config.toml
norm = "layernorm"
qk_norm = false
parallel_block = true
init = "uniform"
init_std_up = 0.0296
learning_rate = 0.00659
lr_mult_down = 0.7
beta1 = 0.95
lr_head = 0.00339
decay_shape = "linear"
dataset = "wikipedia_en"
Each number is 500 + 25 x the weight over its row's rms, rounded and kept within 0 to 999. Layers, rows and columns count from 0. Numbers have three digits each. The size before them is the row's rms in percent of the matrix's.

# layer 6 attention output, 448x448, rms 0.0709, rows 305-447, columns 384-447
098:456519502476518467554523507486488469442518528491500543502497474491505508490515517507495449514534498536511462501527501459506510511525500502483460518508504510510530559471500508503472494527499493
093:497452507509467458514521494518442484466557547523500521459487521501494503452514548504488520464515502478547496574501542487482501495464478462498531454504553500516489530477511462512517477489477444
094:481507522472496510488550499522485523517522498480464465519534490461475470462474491516595507494543461509483485583515482509488491497520537467516508526487496473472496526485503502479460502451505518
102:505516520500488513495495508512483491515514450511472499507465483490533466479495519512496563527548477538496519506461495499560497460443500504465450486524516469506517485481474500505542547517533488
098:456465535515455581491516465514486501528524533545488499529571533526488503485519493507514532554522497478468529510507515512499520504492489478474512517521518581494473494512520498492486478534521518
106:477541483512453464481522523493495491485490505498518484515544475465530504473502468522477537513488502482514511487525471505474501532527494487474527483514513493571529499521494447503552502524555507
097:506506491539495538464526491511514474492507528485504480514491520506511473482514529495543484494516489549488498529496514472521529506510507484468475479509540503509537490518542494544513520500505558
101:490481464516493492493523493531495484508496461518525573485535513476480512478517470472474506504498520523486440500511506476526526481476490491454497486497473471537510533506518512495483515477536504
103:474487516495524495480522469481507524494480485502482509503502498463510510461491523506517504526474508510521487504472484462530540474520529491497491474491501480506501474456462457433504495481465466
108:515522498477523489515454467486503487454499504507520507496501526500488525504490543504525491533525509471495471535451485511507503514530482490501469487470477493497522466519491498487504546476524502
097:482515520516514489515510477518489457500494521513534477549511486506480509517474490453457486485516491495521461494469508542503503486526502536522470513470503496508488470509459486471522498491548503
096:527489518522483446473471532533470492508517509505490463532534495506489519502485529487520461519522468510492500538502485498497487473501444452527521449519475477505529512535497515509531496473504484
092:461505501471462476503491501517500543494489485487506505486510462472484509509491446490531477491501510520490515522505528515471447497502483489504500498521500509466490470528489514498483486514487455
095:490493539489521449489523522504491499460532504494524511521516479464522469525513500510520513507526507459478518487501497493490512446496471472493530496511524543537488494545476506516497479501501493
106:493476496495505505514549501499487490525457519468537500460533454492509514499498511533522524505519477517530516484501488500500524487508500502522484525486513550528472510545486503494519519534487512
097:478509495477502473489477488498478537469495546484514525499530498492511472508499514492444474452514454530485470477515493481498516496482478486482523499521525480509493516510477497518516510509513541
101:495504480437488502507484499514509514468534514486490482497498525513514469461527492499504480523457472496498499504489543492507499508503501495511455529483479545503478487523466506487486511492458500
098:487463519491506519508481482564485494515520492493485464497452474510484503487490481502466519495503526503523468474475503477511484469464499499494507474486546531499510540527545486534483546522512497
098:518525464531479464523480499467491499473501471497495541489470527529469514516488519485518511524462516501468481504513475488502515523523512524532513457479514500441523507478481492504484485524485492
103:481488498502523488495519463502461444499472505509503458515491507517527497475460490498501485452499509511507478505501508495537488515505518498520442506481499491515521503502494475480485546491493512
099:518496523504498486446455484555465517475500514524508535528528486505530506482485523483488487489548520532580545506497479487517495513531536498515483497540507492528494522477518484482477488471494513
098:474517488535491520498491513502527511513521521495521511486510499508517514515518517510479558456467470479504493504539501505467490504521535503489521491519516484489510508504497487546503518488485502
101:535466527453508515465500535458503466501500474551485462530516498502506498500524510528493520464474540534493496495487465507484503508444490518559527464487471513505467499455504478530471536465552505
099:491488486459495484519468460491490488539476490507517492503483516533496527534545479492527504481513469504493519469501510505506516551481539503495493515529509484474526501469524500489519497496524530
100:479493503484556482520497497481506495476474576483532512449499455499508486483481500482445531466486491482498511464451543502526511495492501463504505509501471477517453517476528456534470500466486489
098:515510489468441532465495482489493484449500510511491478493502567497429526528524520507523527484473476473501476499538531492525498498499485496485531486487463463484531527502487518486505489506517489
099:546506494548502497492464523446489497506545502483468509546467467490535495516502523547527494501465456488517543465494480475457490468518497518438489516491517501467511513498529520520500459457519524
101:539485489467521504531502504422486524511475518492467475496482519522459487458479474515519491465510478531497510486474538523523466499492497504487514536498542503484513465458522506507534500486488500
109:513521533465531465532505533496471538483535506527504472496521467504504518523484493495516527491500465514510506511514495533482495494514522464510489491511478517537495484510494484462462476506446483
101:501493493523487484511463517533481475500495517484501473503529492502496467493492475442497574460465490515482464469489497507474508509506491503464540481497535487519451474491503475522534508513485482
093:524531521536494484467490505487485513517495517488482493491490526532502519515501468471524521500478521493486480478469514525534471454518495532488511540549486524503532488463517518501472494513486490
104:467512523481508495507498518473496469530506503465509507538519509487507461494539483472492507480437503488527483479466472522551497483495467517510510492465462505531521471475497520523492500492484528
103:485469514471500570463519513465485525491484452519536527524504479495515474499486523484491486467447507501518531512506492476492508537504460496484544488450507477500484483501507481535496495495504480
094:468481532450487514509496514507512489468516523496491523513494456452500489499470488466519507479478508479531507518500484500510485514548503500521503544470491491476522496508512540531514479509492566
102:501503505491493503527512486531499489499479530469519472503477528479496467510489527501495537536466503465520482476513547472508525507490529483520537496494525508480520483484516517481514490521458492
097:522513503474458516482513535518459486522495512531457502519479482536479478503524520495463459447459460515508528448494504483461523487511526502483512522540466491514520483519510503470495491463489509
098:475509486503508494528511487496479495503516485498499508517504538478500488494482496515508463469530548490541521535495523486415501516509538510503488489494494458543496525481561532491487467494479494
101:512509469499534503504487486459527473529498484487464504489518480496484511538491508484479490486506524510510474490488478483478516516522495488496484558478463503431485491504492496498483466531531455
101:493511466496469492501523502493469493467524494468499465465541565488475497513511509537510520494486516476510535496497500478472498513490511445503460507469504505473538512492452513507483453498519484
094:513518503511517512537504463514535480463503488521493460506509508472511545481481486540451518493520499500463491488510512478496513505531488480504490514537475485529498482478515482525544482524466462
094:524536479494479465496535507514490518501515538520496523493495490526548481521444534538536528498498539498476491484510485478535497504497503475489481509506534504555532500495511484465475471525494488
095:448455515501493499476494504587504547439495497511514515518550488519513507505500497505454513508479549500535482445504512486529497515473472507465492468498537518464493517503492489510489463528539497
103:496533520484502512519475487503502515481483523519519513510458529454501489538502479495503541521469470510485500512469478524492489516526485494505500482521548462490505480488520488479483514528535486
099:527490483504517528516537479512538517501496533538473500507515511501500512511496485504524497541526477489524487495488529500545522477456479512477486507473488533514500516458521514500472463478516486
102:502476472491526484512500470494457501529514549475477499512512544517483490495468518519462493525518478502493483522487483418498546507529516511529516486518498525528484490515504455536529494541520459
100:527475532455480502533541470483526492464534507518485485508501459489521521529479494540500494501493522476498498470508503536459525509492526530511488474508487505498496514514507481462535492503508521
101:529471496505545501519513481515470526520523482506461500485507467466504490478481516522494499502505494499491497498469531550489528478527500504458472532497503488517508501460480462490458499526523500
100:511530477460531491475534534527492444519507531518535512507530496502508502518502518467471495491461525496448502473507527462496504517513483511494539517512472523490519501522470497477502495453518476
100:554501547483515482515491504505519510465482472492492491483481474463442474512537515512469485540502479515494491457510497463553501497515464503477512532457509495518526501486514478461490511484498524
105:506497495500514496523545500472488529497560520504509481505500524493457479494481490519507465506483499465518490456505496475514449516458549510471489478527514527489496504513525484489469508513505471
102:496501479502492546497456493532500500492496485506506500511505513494549480482531501526477499494465480513491527498545476499497482502469491534481514494458452491475550549493518485486470465479522496
105:551515511502499492476488497518478527519511485473462544485511490492520508489525502483476497470497562498484470485499511487512467509497524492516465483504545517491520503532530463456505484548530471
109:547489504474496508493559483483513477488520491527494488507512518480508509525502510518473488505524489476517500546469475494481469479477526493478474480465485500529468510528514491495496492516453514
102:471532519503482525519458494524461505515544526481531503461490501498530517469548482519518489498499503574479487515527454438497467492485486523502515492492483502507527518525517483439482460450525495
101:492494477498506518510473543486540522505484456518480479510499524498495487485507443543473502509483541524497476458464521472494521499489467536490516509501441532533484459499532512472508504501508526
102:473541478497489507511497515480505483493560527480508481490508487499492480492509494490487497517527522468511472539462466515479465465471493537511489513470529462518521455563516507521494499486504470
099:473492470495493487490501528456489525484506508525517522516473454510498536484514534501503506509491501455545496475481499480522480475486508470484515486535464488508497527480487504506516523475523497
101:493498497485468484480538499501494498523517524536490495516514487466495497524485469495502475480464465477489540493456506477498517476531496499504539475544473522504509528476489494493547496508511539
099:495530503504495497469504474502478508499480500556472569527478538499537453491496491468518510509481474490479493509505547492500452499496546510497518509480513482530487490497508481510484472513472545
094:523507494514520507546487531452478546498484506445533486509473502513514464484505526481542515480516481480529530490487553517493457513481483493490505526475484548509529503471477482521522545524485516
100:494496496478498514470505495537480469506492495509518542521525528517514534475504495480473522529474451482489509497430530526499499499466495512511521495525522507493503506478521465501487502493449475
096:499520507483526485467507474461533528527496543509481472502510487506494514537432522517493490533457478490480476512500489509524504537529466522478550479512457516500483501458495487489497529513562500
096:483499515524461504521540535483507467504486488512510508461527509512502463510491547500488510512502517448512512500493537454503505476516494538458497483471526504507474516517494511533506505513483522
102:500482512483501477506466510483544503528507513480471511521485502484490524480514515500482472514537502509480503483538495526516493520485430552529515506528526490504506514494510469481515468512504503
095:503504502537516509505479504491547497521499490499489506520502493519509513524519504516524450450501497466515534522484485555500482519447491463470495492510508520538544528489508501517488469494508493
097:524495477521545526475540536494486516528508480468516517486510507459493456485517531471495507477504503497477510459510476459480518489493518482498490481519527505467511507524464482483485505536476479
100:509514481495462510513541540492499482482483498522534475535494499507506527501508497525531527516525502495459516511474479497480510512501497534517485493500500506535502493514544510502513499497528520
095:497541481527485465510484522511526499530502497561500485463510507529535490529540458515509525513488499513523488490480498470518525533493477511513520457468486495472482498507522507510521495499512483
098:499476506486484483512522501528467510496510542469474517514495488474480485511531475502465547489526528513502497474498526505494486499477490515497430478462539513508488479484505491482492524480505484
098:481501466529487495497515461511534490507489458502530525491520516486471529493547486477534497479486535468460472503470506505435466517510501474508492463474472495489499520460497526493491494464513503
106:561483500506496485515471446496468480482499478502521498513515457464490471512484519480505513485455505503503494487462516530523520465531487472478498511512491507515502517508515498526516503484509494
100:522491486537502491484489475496488529530478507570480507474533528500534548497456515501497497513478490503485510479493446510494494478512498483477530508501489504517498499524486513483466481498484493
102:502493450527526581524471507480484479491532538557539479494500495477541513460513477486534491528512495481521512516488495473507495508516512470506507503529520478508455493490510516515509521478527490
098:525506523514517545510468502481517491537483513515478486449498509499494493468496525494536513439509499471479461527497470512497546517523518496466495475497521507487492517481503495563516525528484530
104:472526530487487475526499503491501524493496508530509531477519513488532473493507489484485515509476503527502518533499508547496453488483501503494497494465498523487501487480520479457548485541499481
108:495498542483500507500469505496501519506431519499546506498495488492475522535523506512494488450498514495466557512494493473524535481509478543518542499531487509462474490486471502508472552466495514
100:497524503502501503569479494453512472490448495504493485507472493485486493488495483497478512553481483472482463525516526489470500552544489507549486534479498499501516516479500536534505523473511531
102:508485464490452507534464549512484461467501509517428510485537472522518512526445486481499520525443487494528496507468516477476523503482473557513474480522512538531459469506516461512526485489472521
100:490492520536498514483535461514528524498507472468506548540558506509471507472534486520523479499456518514482522546527499503508482485548485495543492499508510540478464511496488536518509506493512551
100:480533499504489471513494495443459510553502475462497501510520458495460482495469491494527501486534497514470507539550472518499489462532489506485500499503462508491506470511507464463498508498448525
102:465487515519494512487499511494525513511489480485498514526462455476445531486510509499471496505529521463497465466449483547477501490484490482531476516499475546466511547453517492443500513488481497
098:513487504505473522469505485500489521512469500491502515483472534481524460508492499475527515480530499553459512524467539545503558508470484547539509528488483490513523497543503522526517506515508467
097:485541522542516518500489521475455500508564484505507495533520490518519518480475513497472532549524511531460512494500495491495515496453492467442486524486483530486470553512488494480489503484484515
098:516502469525490505528504523492497483488431529481470490480558499511503477491481500480497516447496494482542487486506468517486528492487494494518515471473485548484498521522474498458467502524540534
107:490489477495491519429506499502514490490508518492497505510513500502531487503496516482474500529489524491519498527488492523520479455487527524500498507509525483491504521479468488464536476521521473
100:504525514485537471540529473518509511508484496526490489536539536510457533473483508500494481471451497501521519539535493520495505507500513516476543518490516526498475509504514507469464541517467483
099:469519483512502480495467514454499499531503471518518512538468518495476473482520515566494503471508465485502492521500495499496531495471510476502503462498519485481524524496509505491520484474491507
094:513478484490496489497539500511521467486488489489473504512465522491474499455524501481468460512508432523484489496506493527509546440503495498487514523504533538469524495444510509513491485475450523
102:491479512535476503505504510474517502487510459491497498492504570475527479500538539474502496495452525484472529507490511505507484521499501487563524475485471454513502515524492527492518482460502494
097:513485510468485493506492484480502489488508496526532514527482542508456520487476530505462538475484505496504507456501473525464536495519480518480482486516473504522476458519503497513506498478518465
094:458517513480510483542435485523496521521500529467511439496448470497542458492507485469463486512467496510508509502492493490456548531467511503480504515535515494497533522497473498500497505483494500
105:487504462518527540509513539525496476523509512500493468489506466511526490534520514502473483504493487518475501474510487508521525497474469536569481491493503502481503507523458540505451514495509481
098:485478525492502511491518479520497520470497491456486480500507493495477466501512506480511510496476488500520509500462471534482478528488536532519478445486488517490475474550527512498519482527529497
098:500529490480495487500524497493461512515503519530529491530472476538549532478536458455517466523535524459418524537534456514507475482503502530539466529520526458523489505505472506483505479500495502
097:491513510514475519471502494497537495550498470518544515504483539522499505508488472472492498488436513542497497494528454487475469527527456446497514523529520473504490509521536461473500489488503511
099:516488505496490518509500499477518450504501463552453458494470506537539525503483487530495490514488521521476525523540489513495523523520479533498518498482510526526536482496503496480449484487478509
100:556502490474524517498519511500516503483468518491533509506510505484482514499484509528438462503500482487481492503477524514479466474504572484482524504505503508458526547464491498466515517495494494
098:513457514513484575479507455519491554503530430505452458518480462477480504517477466458517512472456514503535470476472500465463495485542481483465480454496516474488483493534459509513474515483466508
103:504545469513541493539497517489463472470504489490462510507562503482530526515509482462504500511518452504466522490501510522480498517501456471496473480511547533478493476514513497472516486472515494
100:502531516505492506522521468455472511519532514499494510529487512507489518493517497509485510504483523528528510532515499506530510476513510530497490508508472498498516518545487506524509515501517544
098:511459489502491522527525507518529483522502477488499500534484538524482505469467471529518539492489499471537500495495551493507515502484471505510524495467513520497492512488518502521484490486423499
101:491469519508504542500487496501561505509498512485506497497560482483501515483482506499504468484499473482496487513505508504516487522497451458531519518522522465445489464490496480483505510497471508
095:515491496499485506488538487492479478552489496487509525485485529528481474495527529490460540523536542519495513496543524528490508517465514501503542507503482555520442482504515476530513494515497507
099:492514493504517506487466481516486501523493499441524481514500509519510528504548485509490470458512490490486517511500462493521533541484518510500496478514514473528476529510521497489505511490519514
102:479477518537530495492492471501510525485511478478463549538484491474525517493512525497503505509505500504472464494539518498482514523501508471503493544479522460508466489522502454503471499476499500
099:483512466500475447537518468512491501532501523498543505523505476491497487502526529516552511525485462520522519494509503499511502492492496500471499530505523532454470472498472507501489504513504517
099:514488466518484486509498482486472537497463518457461517498463538463492492460481546499512492509499506473471489509537533514521537484503488510491499507519478507543500506508489519516494504494509515
102:512497531455483461459491481480473511491502477504501497502465461531507478490542509500465499481506404489498540509458510531510510497453487525489504505485508491475524458490497469469519509526485513
099:516519470537466510537492525453506515490497538520478466517514479538478481527500509466520454526517529497513515488528448494505465492533467498511494480537504503534460472518502499486465472481535496
097:480507512495544507450503516521503529490496525473519505506470516503486502507498502520520532506516532520489491486539520465521534495492495504525515534491488474548498474476482504510525491499495535
100:469467548517496492503485502486496515488513520504486536497484484498483487468532483502514509483534512482495490526484520525531480532432471490510487483484513515532497506487482536486471462503490501
107:513480496525469507454496523503481496536480504521523491499462501482508515498498501502483485482519504509485533514538527502534505506468520500544512485471480540443526472464481516515503471529507475
100:511524500543508514511514506531507502492473514488505470490498505514472509499533520528481490517529505483516501522468480467501468523496475524516541527499494494464501503536517469466518503471477524
094:548530517501519482496528485515511489505472508491520482494487524519517504517468451520468500501470451509508516512480460490527556508469507494465510479505492526485509508539484505516489533466503476
104:492496518472497493459472482500512522465490554423502519545509481472503479505468504470506514496503485549490555478472518503502540497488488524534537513500518513489504504544462501535474520482557517
098:530448493531485503473523500528511470522470523503543486498529535514490511521479514515529488502498443548527557511529500487490499465511508513497474493491479496481468543477525507502464500483465501
097:475494488502503511489509470515520523487463541486516501522501530479464499493496508469512513468537517550499541502509499490491509492528479501489506493511505534473497499471491472522469479492533530
098:521474548468481505473487463525467511498487454528513494486491510520506521507527503532514534508502475490503512487530459515520497518521506493510499508510550493506535491495479487522511489527495518
096:486509518523508535512447531498501517473519484506503487493499478484480499472522539455502505492489465485491522502485489514478515520504501483473467462567498492486537487505544495525524503476505489
095:481490495479516488506498508509478447532556512511516513515493521468502490475486483482508513495476486487471489496563510548514474442521509540474477534459472476521513487541499526532508497507513530
103:505496493491498517516509511545524506496490546481462540533484469472481481527520482519485492475492514468532501471510479531541508491475518530519456544510507463496457530489535505517541498509502474
091:465489501503482511533504499503506499477517517480492476501506481486486484505511542520442488564542511522500524536528532519514466462537506521503488498525500490497478498478552483442530464505534504
091:477492549526491486520477516553501495493497481524504474488490482516531512501521461505493510532520504503505525488515494456478532463495529480528526493500519515495521451529534490544495512507496498
101:520492509484483505512499488540526480488475495522509486493511492545460508498515506483479502453510465499450478516511489502509490515517492511526480490464515527513446521476466514505523526486489512
103:512513457498515506509517509470563482500485478497526489533495481495469506514507508515526521466512497526480505471493485503466458515504502527510453494513494545563464524501531540503536477480521497
100:459487511532488516524467509550514489563524473546499512544469521546488528522481517506458477525518496520524526496476482503538493505485487514503511440502514491474522527498485483510507512523474508
099:518488518502499520502498486499507514455516456477517509525534496516513536493482492501465483484501508483540532484485492497491476452499515545487470482472431526501493459472503488532527466509492504
101:491509553513478476499462521502509495492550480503484506473511526518526503461493505494488505512507510508508489513526492477530514528513517477487476496513512487524507439511475484472475520484491497
097:507498536500479497482505505528487490460492504464508555529506506492506491492513508481529478493531483520506511494511471483479487551549455501488470515496516522546424495504464524477487465511490462
094:515490469508491520460507469507494508473534506507500462451482496480494525497469490461456485483499512509476477465496472487489489487493521498477475514520512480473459532532504523483452479510541481
103:523495544525533477442514487531510506511513473432489520469523493493496484525529501446471480508532506488476490543485515498458526457489488508498492457489486498497470485489489513501475504498464534
101:532514473518497510509501497496555507504510502494511503481495461538490507474473475500497460510549525502474505520516529479540545516530492489485520522466492462489508524526571512479540473504524483
101:480529492497462536477498547485499503496504471491485499478584526524520486489507492461518537519515531528483448488467505443503493514489478512507504489509509491494482489466515498536514484494497504
103:538510487512504550529485488529482543532496485499541513470502505511512491495496498488519462491504466492487485466478523459517485522471496542526500513482503540482483492498501476437512472485516481
102:523492490535520494481462513481500472459493525546485462478492519550519481473537489472516513487532504551487500467495522510538495519519484544462457494496474478515511529481517517524510491483489488
098:497506469500470505497475506491491508468501463524468442509514469474540515485467501551529505472504471505539518488522508500512485572494554508518506492477465549472494455519477548499487527506476505
095:517505457514533489494488501522495522510507525500501519532486486487514532510501537455496519483518498482514453483540503517480480494535513497490521436463492515506466480521507498519517494502514476
098:485515494472494508481477462519532484498494534539464556478529508506484499492506504517494483513483499486488479484480548523492501491492482490475463494525460487537487521523508515505503495482481486
099:477483519478559460437521517454479516530515503510514488502486511497516492503502525490524479497493466473480485504520466467523511525494462484494482495501513468497477463502524481451541451510484490
102:535477539504510518519472499522504467489473488551517530488514514513552535507548516510493480488477499473512510520515503456522514528512507531474506520482510459547489495518496509502472544492428522
099:495487474502525504535477478529499484478500500494484514526502514522496489479515487480446528513500499508460498533492490493532506530500498507466526439502497480502503465504522504466493516540496474
099:536491459511519479518511493520517499499495531481505507517498522474503531519537515487519494496520480496501478441499532515515532512506522521487454464506522474509485463453528523491509501516478467
104:523543487504519523436503523495471490493523453509500519465485471509492521487523478474512503481478493526470535552510506493488467497480485494552489494525486490504496508551509451470475488514515505